Part of a small language model's weights.
Size: width 192, vocabulary 4096.
Architecture: rotary positions, no biases in attention or MLP, embeddings untied during training, normalized queries and keys, attention sinks, value embeddings, hashed n-gram embeddings.
Training: a variant of Muon for these matrices, 302M tokens, 4734 steps.
Each number is 500 + 50 x the weight over the matrix's rms, rounded and kept within 0 to 999. Layers, rows and columns count from 0. Numbers have three digits each.

# layer 2 attention query, 384x192, rms 0.211, rows 206-223,238-255,270-287, columns 0-191
514512455487521431537523431486420406469485539543489522514473408528420414467503461395432495478546487582547478523515532351501550489497465476572527460544510483498497412502456469527498432549504489454491445500447495415467489505495532499481523552587539481527507486619539354486423535516471426534547459383471499478485539548512539534482594509492509504510465460439621491538430515513489519469507445483480535487553449475521512483583503572502475517482475495473557507530446503499518528433457493467513522494534436467420439528500518464408510604520529447469500407535482441501535474474523519507
631502485538465497474420494464519478488480542473540463512512504584560445507573426493388535455436424447522452476464497493563428452546472401462506516507532579487486491602476509477465437522481446559442573453500449476478513482499428521498458493385481536450446484446559530458498507508524457543557501457444525454524448575546458475426498496505458549467492529481451540566489523440498476508568493491536508533571443429533446527474485476613437437487515460556460579477527489408460494451533665534464531446561492545444468570446391462548443460547437479502492536455571519529587542553458538497
430541487447510433459548445482490435534474572508554488455448397418521433535465540585567584518460521593421524538508434541475474497447450548459490502463540633536461522429450464541491516610470446507459505477432456461548580548479479495463575613474530567442417460550474569563464435440448569498523583482511427573444537473480441505584521530476537457568530525516547458466475507561477488448483543491482421544514592504503451575457597553507476479552534462433534504506522448495506402551506529550451462532485474502529532464479464516472536567530596472507397398601459468510454477403471517507
467413518523424426505567455589487593527605486421529487444512441484485514479427491491435484459420412558490530540446503543533527447425524501482529521511507461491417521451398612462525515536513532507572605472514432490451555374555490499461607573466553578499461644535514530582531509596521633478413504467549497591520529476491614571570471452411520492574509510466476493573507478599535562466490512499477509510490486527392438481517563499531465514435507427414491435570589457493493546558536483476590515482518529504597426412479489545439437400522502513579498459491556486484434441409344553405
525537457468613372531500512551490470525531524479456492505470490551449487531620375512518519467601539511544544554541424490504557591509504556379382507469455596494489451507482448397485467559503498510467401455448564558425479491477444508445415515450499468499450606535554466536458516512549426487489550505479513445451488506500531528569562589532482378505569561523445523523477532457477484545466562530405517557423530478596437521507513522523489509474453477506554463463479435516517519506515578464551538571526507453534543522454553544523495500525461471496575458443439557518538564507476565449
525532473482478546478468581474478534501547506442436513462573563494570543531547574397530482422563469501603457578496460511516491459446524491568440526469397507552436528434462532523446519515489573419541445490462489535435559473526513496451535515502500549458429568566514517442579469473500561476526615612409598401489478557458509517568486448502516564522423484456595469592485483497527500507509537569495485487455474570559584500443532462409545424555537487627476480509462494506569485483454406562457513504546511444529557513443535512519535412476503502415556513488447485590455549448519516577
515569622450475593528566603499596558447448525485479467545463470607584497476459572480453522536507488566455440578517539511442507510502563501600489569483469496467480495448392572513488505544509488480532486381542430420474539489535456475441555505602487434483518541524463552513466370488476370478531525614635462454360576469531506546494474487568495430528542416544523533545460487442461386529504459397517495517573561596530473526559554492508530452475515522436515578469526445473439511442512512580551398497447519504570515511483418475506516369419455501482429499501523526481462520481501540552
474399451501510480501484404513447461506559520564448492495521484422422469418529503514520549442479528459479368477497460494501485655571453547441475474505486483482420549485527445570537492539444476565454490539585513456439477429423459528498429538455443483562462573469491590578512517459510496559498542533446477472463496527483529560549516579582489486504462599505418562474496487542537546486458420443480460500520469589524498507438538570529496553456451453438427555451561477468488503525475576458539476505524436476471536435519505445527517587477459547522520547509567499496544528498505574462
501514583440438564468534453512591549381570451474553552427519516402516537560611507586466430420414487548503543623465464543440500435591493517496440496585462573482493500513453558444528479528441427497545463513546534571455533486436442582481556511512478575480511556504539582543588480480508468570632521482522491562478457496532493487519441526568481466506474490497510520558557503558533559502563498537476583531496445496509509467470493527489476546455612580511526544461489481483523514504464593494558518475562374510458498610549536429443457504543509536514514575476586590529454485572552556522
557551500460504486502480510495565499503487514517448457569438565493450524437489500487504594452517526528577564521412550524554488483523508506434402498504469402473509537453497462464554566585481524544444518491579541525552354505479498461533508569501555482467484494504468468448498532531498528515579487411446529469481566461522444476567439505547570482439451482490552446482518485489493534538388413463476583521484479523508449451581447541512546449518438539456458442599500511526514472442442554542456408458489540523490507543533454471519504539583463499458534516437444454483518556468475465535
481530444569451598506501555416434501528540512546490498599508510456547383553405513453624516465443471528467417516443523523473518527470441520608440614519484531593556475435497511506461534432552515522518517439523534468542572481578465519420464423515522478452555478467618457526482592496491522535556454463534471472504433474482492425525469593490478502478477606536472559549417531441574484515492519459480541464459475462476461515470524450546519419442461502525480473476474469535539477469505408530580525370585578557488614488541479480488454658505526531473557492500495456538559521523588504469
477549514489546564502500458556505525546482488517541425619459562492517472587456446519551525514497543598476478578443461572584562499448474532512484546546489579472477502469550493573455400484498444436490519514550585429498466436466511477521613486449411466461467442489547444484528387548518602474489433414527474477493504502536485513476574500517532466406531579568455511458499500493566522537521515554456488521394517533503568490499514462440495463533526437496487563450459518461575451549505503535437533376432534558533566551582496588480474542513475446496455479484436520502519433526513436461
468532474537530554423373525544518472434515439537552534469527454456457505544436517477516463441447562570367597475507569507546585507476474424570479458561565525535503500508417566561486529508524480515485548490450462494451406439473520555469550545472551472568499513473436439562595542491443563512484526481600518523479439476591505460485509509517417514541618486490546481407512472495501433547497529430543451498521528487480462488561559423527427549551417573429440568464441447501597411444472517480523537485483508481500534526533451540500492475506508525511496491469407555524517549469374484522
488501616512515539534481478414554480563526471588546433581523405515549547612441432498477444475465498480531575548439553504562452394441560469613538538536470544538524557486431448538583547449497503507492533503474506475520573467502521472462535473426441434511453369449550485562445440476431494430588479493428448506595431521486491535539471451533495536560493488495512420537459564479510445403511465488473487549518497531432534513519526466496459489505511561426516499480383468467575425439473539578407485502452597523476516620535490502495480593476498443510505495459493436523486495476507552441
448403555424568521525559504511439568543476626445494540594476460523478484444494506558452549512604487482511580496483454465534452522490519620366474458436533532486510468529497447519372422497521578437461471450486476515502475502481471542508533482568569504499486480525572414406618586492462516462561444390644479596490555438466507490570563546438461449569421504541443495553528427498489490530539408500484467383482371511494508524532527442571410501527489587487498539448471474464471551489517459518495551528430484507472579544588488530525516489471492571440452439409489462495420433565462506450
524478544491499515501587510489458494446470534546544511492531489415447563517470505498462487505512537493534423462495531597462458533552533521568455433516520443510523522432565517499499510490487536458534502515407448470562490504515497561504456513467530498472480491449445513530423477504436571470584518462505499511489467490507628518526466569528571502484448524487488531531497521464496496523526480484523343537608445470519471501483511503487493480520432488515542441518509502521541569542485520447519519455445531456491477562516565477525564489506468518426483473479498515423522512508524493468
504544499497423350532535488501481495485495491519510541439520544503545497437547426542519555549569423490599419491556487427418516527446431532437426563499560556504533409500520508417495532420536515509498513412509523547463466528486442474526485500441530484454515487458504468522479504424492477474499557502563546462485540556499528531560499436510514461476511490507466441513434472451460484475485516562471499491576441577555479581462402457517505462490517423462625443549532525468548579525524541467492467502475489467454559478444558493442495485438517476483437477544553457491468535609513468479
550543560542540485458522517436453581476403394674467463507498548447410508485517455503488516529416566464638535439518411521487553402400443513482494403562602551524475432504432394481613471525486454516458472435438400560483469488515517518530474552488493512452503585503546407535487483401490527503571482438474476458571534437449558507455484548603563596549541549477530448466522524503602509484515589443521482535613496549532486599486512466590494538498481596520540487522534489554493494520500559446511449505525508511442441421543477536584546436451547591506569539417396519463494513488472528393
552498474453489573526466430380547439514545573467496508509513534574479526456509417569497515499411452516508541575545472496477426471453461580500487428624539471493573467593520597548500492518482452483514514452437411460452462476471533465440518505583480481503472557529459441597504472548413441500570542446477488466445585534453428465452471557566432609492483528444456516504486514526390444468552509602506494455482514530539488473571424561499530520482480501536541515550507461480522506416483466544520498509507417501500397485628559467427446443526428479575490414501449534509608501394503477488
531623555451448386533445475479576547465437528413495415426498429474560562626562456483402539401597436475530445457632528547548580543499456471428508466592482451515552442475557500518543425570504444483431522478470546502585463446475447532547472520530518605421536535566473457508450480452521401612392537470472545434460479570508490475509534613536549418418528576525470521524451452509559430535546509515461508405491527570480564468461436512501517538603451456575491625557514437403506502423477515394405507400512411531484492493440489482586538480500455466538486575540486564458471463488536490477
461508575531506540514559535490469540515435514455581447452491471477515548490494547495564515530491505527477499584567651505466549477494540515548455560475579588466468644505489460520547499485607546605522518495566531491489542510512429493405503497554473561475556526461542575555504536449504500483443463445436464535452568499507373541475575515514457518427606440639477611499497473465514404422373536458505448568446464484456426565477416613518428488431531538443495470617527493530537426463526418408484570441495468549505481463446466563570518562389503487404535448420537527591491525432521394458
469470656477391497462550398500570601462541552466477501476552496401599509467524530554532420365495497539544545505468489508476593494454443451476553349461491523531535539474537519496547455534438486527507696519453543457493474528485490466505558531459390463509446524396504585459546477507402459525505497502522481466548523499483542586430504563566481477604414559491378528503381533588482603588468509507465527480537525545418466436411450549431504563519535485542478563496545567536415447504460569478492395642522564441528497535564458545517468383473447560520485527506483454505534410504411480556
407419381502542592530477519577380471496493573458525506543482457441492563490517388515393530623453523529538552452489513510537523481504501560577569508498483439468497466561556515545487549558521496464453522541446504477534503521379492478547498526532415511504536501445496418516571613534498494508430515504436529476581481425508429546500510531490457508502476564521442618428569394574529548570557448464470468463530553390508458516568461519446503496435520487577540534523504351481506518456561510358467524573479512508415485453551432632528494505520482458549572475495448542511513514512487443494
393528525608454544521468415518417376528455517443475520578493482614546611469509604429521652472603468465439518620463416580510490460528501538496554516436505442507495478483586467463517468584509433502547407431412533469536396407510389443431492557551404449432525531503483626403569456503649567582482416423473484439594520546542532536449551488399504509497445554544502410417542557545498636582504495553504544510510513449509488487529530514432574514426508517477618444477455485462447476447545446630414562580448445406452500436520453535549417584418344595469538586476471454512424515518495462495
450510509480407505550541532517455507440461401519406493494595540424572485502501559489514543469536515450515532564522446516456457449504468516497430603550473507494473464394466533456540435478531444463445540464508514523407494485549476471513553470460464493504396458478444433442542502411566512530415539598563532490487534462571491482461433522561575368452416472550451480558490495493478367520432485482507550499438504546492587467554535450562506609448497470562543551529480420575508400559443545447500505546496466472491549418505514547538438475496554410534515523450459507421507546416497498545
517333524471451507542476515532558620547447494548412531429543454535473571544514458475471458466553441477456532494437533548466588489414503509515544386462538577549479540547457494632466530477434479537483548485493541451479573451471385503511538487450444533487467529495529562502683578458436590517558548604519500484456489500600564515560464478516537543541509529480496534470590494526478537478417414521508462527519431543462579442451504507462487536432542460538511463563589523502485486528511436513475426523436579566456435493493398518546587469539547426598603599503499469589465447440454577462
446499493495402477537451494503560351453402577529498471439575507415467467491500532571492582429481548508532469477496486456506430585525475392411455543629541452466583492485519540458539485585536544514335555537497537481585544463519529452500604484491514440469552438390508487515428471535472345428482551448514468503498450496427499416476435532429586400466452604442471438465480507600472475495549501544415561487501561529587517549519436597502531479521558537476406563444503491525414533443443533428506470474455389455533453536509429603487432459487470522490514540487570484542420475529488474528
476528471371597574536474469464528560496469598419467501640416564577493444460332609529528556562575621497514553640534530431629480555520534592437432508487506450492572408480465522566512480523548433464586444478464526399426510488465514537396454476497488497449458422441500523547504615582498565446475443514478534503482567510469472403409466516451540468481471553535560390504416515490492540576643479453453636525523524456505535503440466426482549440566608555542462509457448520511500505461552522469488537500473485375487585580578578599533488464496484419508484440465442481445452476498488476516
485474499506598501417552534491508500506550442536488436488446564479616527536465520534452407565511479548503560532427647447519481471415503436485410448530588523526609555528515541521469513492441527613535456548550661514463464551495511486464440483523555540484426456501507499447460507576456503483561540349476548537499418504483518508513560445513424448536530438454497530528465523581483428512530494588428523542465523509507447494380538438525440391479526582557437499529509538500467444470414471448538467442511577559484487480462502486397523465552540436463595512499588457553458467510516491576
565497473514557530518442488526424536532500470564582541500490492531453520537480434479402617501527496543561437521463480469494563526475459481504523516545587510583581419428543517556547411423431464515514475433620426444511485385515458455563570624514426504567503552564493465514514422463563536448522505548436512413528484515557456508525504483411492608409483537553545523526504449554527428444527508469491524434450533514520552548401504465480466484549401539516537432466536557529580466582540545531492449540473496480481527534611457519570522499487519466538544505518404524512368475512425473495
551571435472546565552421509520483507462526467517525453523481474466490403480511543498545462591469520581482444478400376589549468468441478543435545494538527519489554512607450483541469443529542509507501498485479349578490443370596533570428534472462388510469525521476538450360402467437551571489426409527443534597477444491452529598443556531513490553449548613433500426510514421532476576515539441509519488537524527454470603503456472453461390504561425395521497476422534578546547501465634504516500480551594469439498466504590529466529472631497464526416569471522426530488492470433524505473
511416590449527482552549536380468479497564418443525464536486545395556509481495445434446474474513527426479427485514601536456486584444471507482399529388454486487527591484564521548618543542557496530545485380456513527542425376568486426529423535506460421511549475447546516556447476525535482487519525533472394481431489535570586457378556409497544559470485545477446499526478480492473432578504402499465536437512491488582511549635569482459603522477544431530475547567511519460528522516525425516504470517451514529427437575423476469504495489662436492521453580508444509433427522448507487583
544510496487648483588510471522611505426428538405481417413457616536471405468455465453458469600472574487527540498443531501434501539450550518437542459498507551424482578527480421532524467539538498470491442499458501415454468444504510463527570453423596568605527425519371496546472601505456535545505474421510452575466477595501421598549544536541466449457558524508503554402509500504531448556496509473472513508479521517452564545591536505543500470513547543549453525528520426460542444384527424543477534439441466471436361506564458433501417505487416541508495527378466505418593433424556645484
477547542587430305422502511493329412475521460531517405502483518505339543572476551524561590579438537409526561443506502533544612478563525462500487526489512560524479508537538508652397479419441531524468449607437524482467443528488509650477482467614551482521459508417573487449508415490509549422426394552508609447593581574524473489507475489421519462399542422518396454558548482462415423471433553483531493443472607484465523506451458526458513492502530534531471479559412484393554414484489583617506559561582403480543611568462423515499532515561505441540472510470531505552561486507442468536
526500482478449439549531475518487421475476461505488463522528512456495520412470519492559534519402535465495439467521476462456480472403465449591584468510423462463465567483558567599523460392443431487544516451663524473512392507543530483492469574491444538519444574507484530481528441537504413440528628580452582523435430529483439527451495454512524437503419439567537412380426536476536420455524559524453518424494495504544460458521451498453438456489538453478508483558442476540455519578476460544496373482538471502502529450544468513556475486417545427433468389552357591534438448504474464521
529448423494460458576439520523595552420540500472454491454657496416436480507647492444426494542488517468387500419403508481451514450475411457498497554524508487508536509466491539552455561415545550485481511503458531550438564483431523546500512574493542611529535458564498491626448533489565556604497619520543584462490494530519453534467525520561481480486493421490480549488443402529489458436498503425525471462489495581495469512520537527542451501538550554429548523539552548516514495515496510391504517489542464544509424500424440523570418451493582524544580439513486522484424491455503462549
395496534494416416479510501501454588420469476506527596510477452486475531534529555510584530479519487509515456556453473482609520472595542500436479472483478508519508594454428466494486503554520519456491494566467537573492503546478565482477487500576514624519574562431446433515530569469425559466569539620403592627531487519511505542454445487408512535578464534516502515519452664508534496449537455529503461467466535367518524458518551483502500472477507444486483482605513424559607508557506564491515422525463485471448425418437526457417498526461512418480432396561478463594500416514473489547
522541421449515487453466586525532483609359489408446494425622512536681487463543606432517402559563524472521571535457462473494549384481382533648536497493418509563526458511540549530499438523471520570459550439586479560515517506526420484584484404546446585531415582537512364550494540426504472505460439525498459564484543456514538497543495424564505498455466363551473565462405420504508509622490568467527453579548579528397593544554526491504491557524443563487413436430493465514427462450537542494487485438501550430559441502610501538504498501568520434529436458560567475419469637437455473515
523543477553516490551542501595544525469460532613449480541528460514410454438533497580513472468489457521543511500546533514544486572566505544540431501527548477431423546490599496538534513500473401465452404515430561542411558568599554539390482499468462565518420525470534544512449413542532440504579504503494456476481418448525460514444541472528486508470551507566491542495529548497441478599515538524585607506491433409475519511544476457529441546514536468437516567575535421563551533502532578424540466475486461532475487489568583470537494480474501512423451520522458520509542509479462474483
594577585594459534416633563442514543480414478332454510490461548506552590506576525498386467447533492459503502511479544513482516466555520479380504486561574534466513522517504536549552533475510514515550492465527595430506532579524506484484483477512463513503433533575460427497485472554550482515586510519486519464514431437582521534576399530541463415489559539448423459485494586486448547598493510475443577623510592473558537451541424523609455617414419434530569532461494536494527591532552571484517493599593477435391532505534392475490580519400488571644551416485562524458516506473566535419
519463550493486449445503475514482539517571544449482480441558467528473385580482537501530456478443530534550526510486491612495533474535433542472551449596540523495433574438468570373588390500469582368445506518576433585477515404507531425333547483584563493465478517497535483434560480457513492587403463514440506560545471542506500525559506526539523442553481446501486396491513469581551482532542403488495574490459494564422556521546630453526492501469509541564486489532484465577532507512411474522479453390513534570546527564463587514457504467426546481481398430496457519490511468503468496536
502551477455441405474596459499479502455422549503509481430494515487500605485446567525429495550579492530483500543467547551446467519584516537565535516506568403458451431446441507527515456589517497401445396523540579472570498560415524434446514542453484519455507536499422506409545476478517539581493442482536440550566538506464470614500506493543446537495563557477518476544567431472469477471419549470517571571456474434437471525566511432463496442461502511506447497531554368477421473545539489383459553494486537506589510493473545455463492489545425470408524533639552567507577486585467554517
517500474473472491474492473445435467489489473567487566474516538490486492426527520485521499478486374465462395409458498462523444445526467521459475491527527543422483519519495376444536485473491543503510482483458424506497508578516574497485522510523440520489504605496557465485438523600481455451521549488488482521500378482557515514556463470527497490587440433438454502470438519542548553499600586481483492581495544498454531519579561453523540453457475539547463510464514532446476547482507472508475408581473519431564454568551436441514565518428523479537490447563461503565484489499516519557
518575489504494401470395409477442645491493515466536511487519509503451391569527474461412612553490402507493466419454538572424547500401479480547461441546439496501561506420452498484448427447512510597594496602511539556493467416522524583481503584493470406554462507484491557449551473436432485607508478515371478524456487506562522532495475601484477466571450401533463513462408497521527482563463540493523520508456514514540420646576546425524536435496537462547470508569600401448468504516521554515455425432554551470496385562436560491414456481559470518562404458598484530515460507536478508477
457480485436488519509460454610556476521462450435459518462573550466599476478520564504476467517499473494516544529531567490437599541516496566522463485416452536468544446520525482424549494494506504576520468447594552482495542495449545522517540467514505539460486504603493480424438455511445547543445497540470516523466530442485491484491478413505501413513575470471474498476458453456477551482363505548463457544461522389568498486532478478381471543426511369559484464526515516404467529454575497495494512535517551534514528501488492600513540505488510585478477485440545421495474640553441534515
578495442438460442432453578484420549472465546532499482476502538515475425524525523493531549425420515444496512552506510469586437430508512506532496537527510469475397546462421558454606508554551590503593454463509459451439503552589457505434478494449475492540459515540469531471473614505527467450430417481471577470414569492496491454550525436551509440453550515450520482498440466560491521462476597594515470507584524545566541539535465594443516486505535562468495521485564537513465503567471480517487497414528407397507484587473509406547478502434504509571576442535425583490510549496552435549
511544590391479450407506598471664593517447539517436491546571551491536515431490492475504501450495539537525540514466442571471623428526433391613534571506438536527468482495591551514426477511467595515425477468535485580531453565529483487582545573519525540551482453509561503505492556577540466458486480596443428500478473532585479513450438529423567457519457475405454470469443510379493472461584463494474524447542508486443493528585481447460495524496542495489510527534469423471503452493555422463464453469485479458533413557475441448537521421470418580597438496533373489475464612412534472449
431536497413464491515506554535411555532509588499559543503483538557439581449498415543492463453500510496542469483411490494527464559649524513536515473452460474593502517444469487469592482482481497559455451507480491479490501589553571383396493523586532454534556505526437462500572460484475553440523456470566494551400493441498494526487622567448487547536574512574530507531612543537468508442574474443524510416591474501534575521484513477484457490463447472515494492500439424486555462547557457406597519545447395439499507579527480444495536508421484575466511530522539597483595494552467594413
629598504587536552545427497487578463522468456541526459524507540425566387554542517559482484494531449457434632483591393523523510473492477481534522538576473591462381513512514481451432498474548487480483454401577513524560538460414565594558473436447509563508490552463564426489494503476465525449464551518475566522518517544493477499509471483534488514448435452465547539485363536387501468579623500485439530520451567490510513454489553504465405491425482517508547499532569511470537546518544453523384571482472568457509516546419527517463470383503450395533511536490542429458488461489590469479
482454508371502538433449457567493563454521480436417509529514450461517484479465458414510475492503449563497480408404542491530497485421470449453426429462489496453572527478456579523502578564460481566462530481410488532445501541501471489571512493501509475557503540596505491496483541502549516536525481474491497569468493479510490458454560473471571472523474425598500455608446389604487555504432547485554452445518522411399529541479515621451446538501499462428478491560447526579463436490420432453548501475516539493449582501493496541462450567594568510416569523528487537450522452499518447598
417505444518468577545512499482386422522408445489560479549499479451539468467498480526524494529467421451517548526544557473583472533520495539534490403419554510479481528549524563531489553483468465484531497408466420550529535485534529509542457469439484513366475571575481476454463539583475541456569540554622517479502406508435477464450548520561518532518467582431476552503536483567505522457467410496506506510474590536588425496422500444404501504479504450574571555528488477462557526483460495532580495478466520474460465467656477518515436493425544533547562472461475463538525472476493424533
508515501514454539465559396520491425497509521489474502502481436415466530551477540468559488550491519411459496389422515465524487572571469400516468619508538526493532508408484393494484545459479452455439480465482511494532489415509466481518508480537484433452410440529409542442518506516440413525423431468524575487553533494493498482471443525598592492599591544538502498509495408515482474455486506592482557508479514510490493577422535561446538455550470480510491555469538422531470475559533539499550485505570412463466446495455475423444571530551459455534556506460507563577518430525439479493
469595426510508541478536463480540441549465507454486516477417502493610469542534568466577510503545545511546499422537461478424503505424462560481467506467488448529559531468448512579521500506547502576478605478527532526482549394514471537447535516477475478538337505511505517568517563501432464549460533450594495511430592576539505407544507515470486499486469540546455525466551398513419494515481487514484476577574535571541487460452545465465429596505424480459402498453388516389469444530471480531480488474520534541498480464528563535460502515446591509529539385532568541515462501523521480569
470479552513456563513499506480443425526539533441441450522624435543490325512503500516452511475478410559615450553485544549526495538385576426465548498568583469533513459518461621522459547492449505505473487410490456495481460380545473476458563465477458461453502400522557552480450443530475487578426367394565560494489424493577449528494476532515529481433476530577472461450522474461450506482533524573516515519450580531500544545488615421481532468417600534468497486499475440540522560476499432605466551426489500507491574527473503496567406527424537515506455493532511511477453420630505425501
# layer 2 attention key, 128x192, rms 0.194, rows 78-95, columns 0-191
464451552458541473510504475493472539552514508548488510453430489449519525427478476535466460574400484484494428522524475512520524508465512536543492554578505497525526544441513542417475455563510558477386532571527538580491522469546422437456515434593652518485505544523478617512586521517508522457492487432480476509488469530515509568458485409403492517405474485569454465497415542395532433522490498367494494455564494482509464443460536466431430447503539469577509431452581449505495501561524558617514536544466540472552511569513485523488554474493531490462630515562504509472543487645494558538
505482378573475557503493529492532527406518579625574556559534433537457509517521556527477381446501563512572445491551473499548482501508522462515450459437470578571448488458439501581576483475519463505390474537501470480425473602572492475502473561554460487475527517520440480439428517426529508541558600481515530535474388536469513605429504566499414442514438584541537550488420475522499424437492564531608573514436415569617489522557584464497474553538577513408508455456518448580588541565430422531456476417416626412528557396489472551509493490455542523603565546559488568541355430460602556612
421459452501464471493469521485562390578544428553445478418502407469564494483461377560450498445500592460460518542559466535496558510535569376574555462531549490493502458539499582413417472471497437505466388486496530387543490582553480450549472524444576539506449496589488507539533484454517407520533449503482516557441535582486570496527338455501473467484683503477493580501463542497584488455475533458502515514465559554453537443464527533471534466438526477528487604520481483491510484455540518450452472523490471610433532469473624494542564490477477507438489608378512454469573457564491534465
422485511527504575440454294526506574516497533482422517447502503464534544477552470582414503550457423615465558441492471548474462498405567551553586508423467608514531519553534394531532492503426497489510422651386565635615426537415532509528428506483507602533466441492496445504473499407419442507432447477464514389568550487475496476435392467535519503555481534552555521578473416530429490508515425478379440458483527561528495482464408440485427455491496603447536517488424634529510475520437515446501461456477455469553549367534482532626553539470536420585495447402574486484562425560592479577
457551475468507573482473488376446461440431505423474539489497553441484543514373380477538527611414526463440519506572443534572478432608453490508495391543611422485471417451474466519569495524500455448477587519454566579528449484436503516490486407478376581500550382458465654552548440492507478385502456422565546583526506529604554484567466448479519585454535455517506531476521471508426519552531477505554474521548508521449499449465526459553479502445594480547617458468446509438439436515527511531445545438450505467487520461541408476514424530507409524532529463427506369531545552537428512530
571387454422469547569513510461471472577566625597388457522431504455524379419542544420449462478538452481461447443432423459535442461545532532485510483457425527559393586502420543546413530635432554637529521487590474541502536439549463522489546560533397573475516464529520485417477417492424534471576517490575579437453473532448511536528564549540469385531532582545450605521522541535348511449517471360558521508561402496510466533623503549621574475448358497515508618514532515458528528498464513498496476559459495509415568492571547525523497564550551494454555554599509467535531445448416611482
428477478489445591463432455542525535479520507514492446510502492433528483513534584486495475515413546522490479439529581512492522499476436495485464461383465470457497499460571457484453473586448437473504477417445443572459529457546416533550502486433473503544570491518511505472458526586326619568538585510552534402477494515603425536422461564499498534576409663519457470411510498545474513451453603519501515503506433352480517570522448506497601486536460638502419450546538492608499425525416503528525514582433558595402541601421547445492473538555490548515508529515453503465418388504502601459
443467479573464523562498542460399514487494444545503488435462523472600528528593491486551461532541523532545535441478524490572448406462470434494506458573491460513497465408469489450478355409566432508472474455446425562486454426473543459477425512561401507481591542485479521455411598492445380525573560598523458510561414508465528593559516514455510507446447427505507570521510566468465532507466420521580439493545475521462634512553583517528414512505537622541584522585468626556430511433516436520461523583483577604543491545520547536558403469521570516494518507513487448442487447429459559470
432488562458515585474571467511545490541440510433569532467424612527560560450480486508461490490575445524546449465549516526568529549442587463575524454515435458573426537520486528517514464457512610495409505448486464442600470525402389481455455516494441443494503529577558570555386503453414439423532498430524525473559411449520518480418573520515590555456479573428532471501486421499539468480578513456492509535388501544502449555533503557464501457550504565545509450519535519464529430460512483466508502451523524461431483506518576436483554514514381502452502511565562470549408504477528441456
521555450596489487453430452440467488519569526523538472497514474464552577476418562478449431524498568474455508554550514496428566518489533445563535498470395450500450493524491542523488518478459483490506458506512460476583522512450497554561456516404516505613439524450540479487471488464467601416386506488498519550560509545484393419471610444554433536487511536597448492551484473439419508578549517542503485422545526460558507554541497468436525466568600523514437495400395512446458555568505398484481537533535439537604455512447498581423553572529452472485503478551518504470484487487543406643
505409583510463456490548558565535522453450437587549527510529522497506526529451548569463399446500496523646491474399470446476501486497626547415518412497455490484387606556546568496565596473466564457567472484433511590415459497494508572511481542507528546489483595426493374541508530517391477433492501625569555453537591475499543619405385507497544506429460501462501475474552456418472447462471426455504601475569464421463456600576583515456517495535435426460549408545544607530492538613587580538407507508405544418527500540353578472483567542432478436534496563486535590523532504575515563550
509425420531459506530500609495521474559470567456459569475530424475485551559513559597494480537559657550461475541453555536514501510573516491554452434414468430636557556452444549453494546576531449505559477371512495489583407524513487530540475499457509510552470483487336514469561550483471408441525593425522500459523503510482433507480535566453449461529451514431396491496442454683497471518572495490447446517474482439504482447480541553483534499550509495510508539399517454483366462537500459531495490501577529502452468516563467473497470445490533528524488447532536386417458441472563496541
515583469592549581517543515452497475549261490511454450514539528473419489405533495539391453542473436423547553443506464480560467551471501484420511548381517498466427470457590542459535502609500421381519465537526536482462567653516514448478475494395413579509480551509515583467562364539568587440426513447460482536460546488396491539524477610493531536469561506448565490462436515487495433579448570579526499541541468499427558394551423452512530432538489429539497507486530494563407453506537460439499501546516592464561530513615483519578516496475452408557587568483526461528604522467552496520
507462512498561458440419403490490498459603505470501452445497463514456469459476465440533459442545492404521489411493506483443505582481517483370512377531492536513468524469546474503515483504523550429469587527474520438490364516442522523499333554592507561478578556414446506574524548465521537524478462367554510527517552498497515519499480502422563573477641498567534468460548467522552561580519486499544535553492510540500573486439520495468501575520427510514481473446581537449551458487538606525491400479536396549485514504543450593467556390427494481454505419558548554518514605520458424500
461506513492448502511496500435571436538506463531594467517419522562474500516512497477428487516456477512569465479438620505477503449485422541455524588431428505474526484493602539590465464567524583485391477505527505520553464488470507527507588551482500458571573553453548519542514541553478522501517486624461518550483459501552521432497525550469431664464559469440466477492541449393565500427556493462449501473407515478392406536402531545503523442524481563538512517433559556496564386594558647473471459488612463559444381427508464529546532585460560481456585524560434512443513557532586557477
538544507455576458426564499512572463480529475525606524504527348467431436499431528506546582508520534474528599543558560499449463472377469496501595509468527560443538381504428591493485459435505550607533515536560511497470447474455530468479468441371432586481533509478574467606493609439469535519468453564512493401509534508543436516457569489449580548539401558563523480490506569502531525510517554494444521496565469567485509570508526434479547485493547457483488538435484586422537536455499541532484470382455511530442484500610485523447576646463488572567554436526600506502575477526458444518
533510572414555566484525506411441538509513479464472446439488537516562470422495512534463509459489414532506450435437558588515570573581425464471501434467428539542474493522547522533539442422579462631436515451530446443449512544474554478418473482485507459494439557505550458405557452533519556467597546491460542616515402457533419625472488525530559434434488542469585520424391469481618539567486357432475538583547455432518434489506539571515480494575515458520549537476474554531456570518515539533512569570476403491443490546539433522504530517548587525587508527419529528579452538519472522561
506530498516481470509441351533494484519427461577479496450484459529465491454558533461540572506575555526488581480539477463450570530581505510493469590507489575503484541488485544463480559514491457521558405510496497407491451567491494520568478429476509605475490551577454459551454494520583501498479567576449461496481461490536497522470483531461542469503364566552497587474576541578438512577373491514541483582498444524469429499488490570469505529432538538481553482561521570442471488544573498514524516425602523433510468467483496517519430583528476504446644527403518484470464510489460492476
# layer 2 attention value, 128x192, rms 0.241, rows 64, columns 0-191
571565484570611515510537502385490491435494524515496485466572501438490582536436513431551420517485445454527563459403546433444495484425414510530507541559535468525502551595542512546505401413516540572390471460412502511556457538480453479475537504510479444603554460503639304462468485573577487433572564407364557520516436482516423477443611547426413390460410421436460528477591447552404493561497440498458576480453441499636475454495505461470437546557571502410489453464427551543515573524482493499544456457645533472539506510470439489498458469501529436483547473503505565552381540460547450554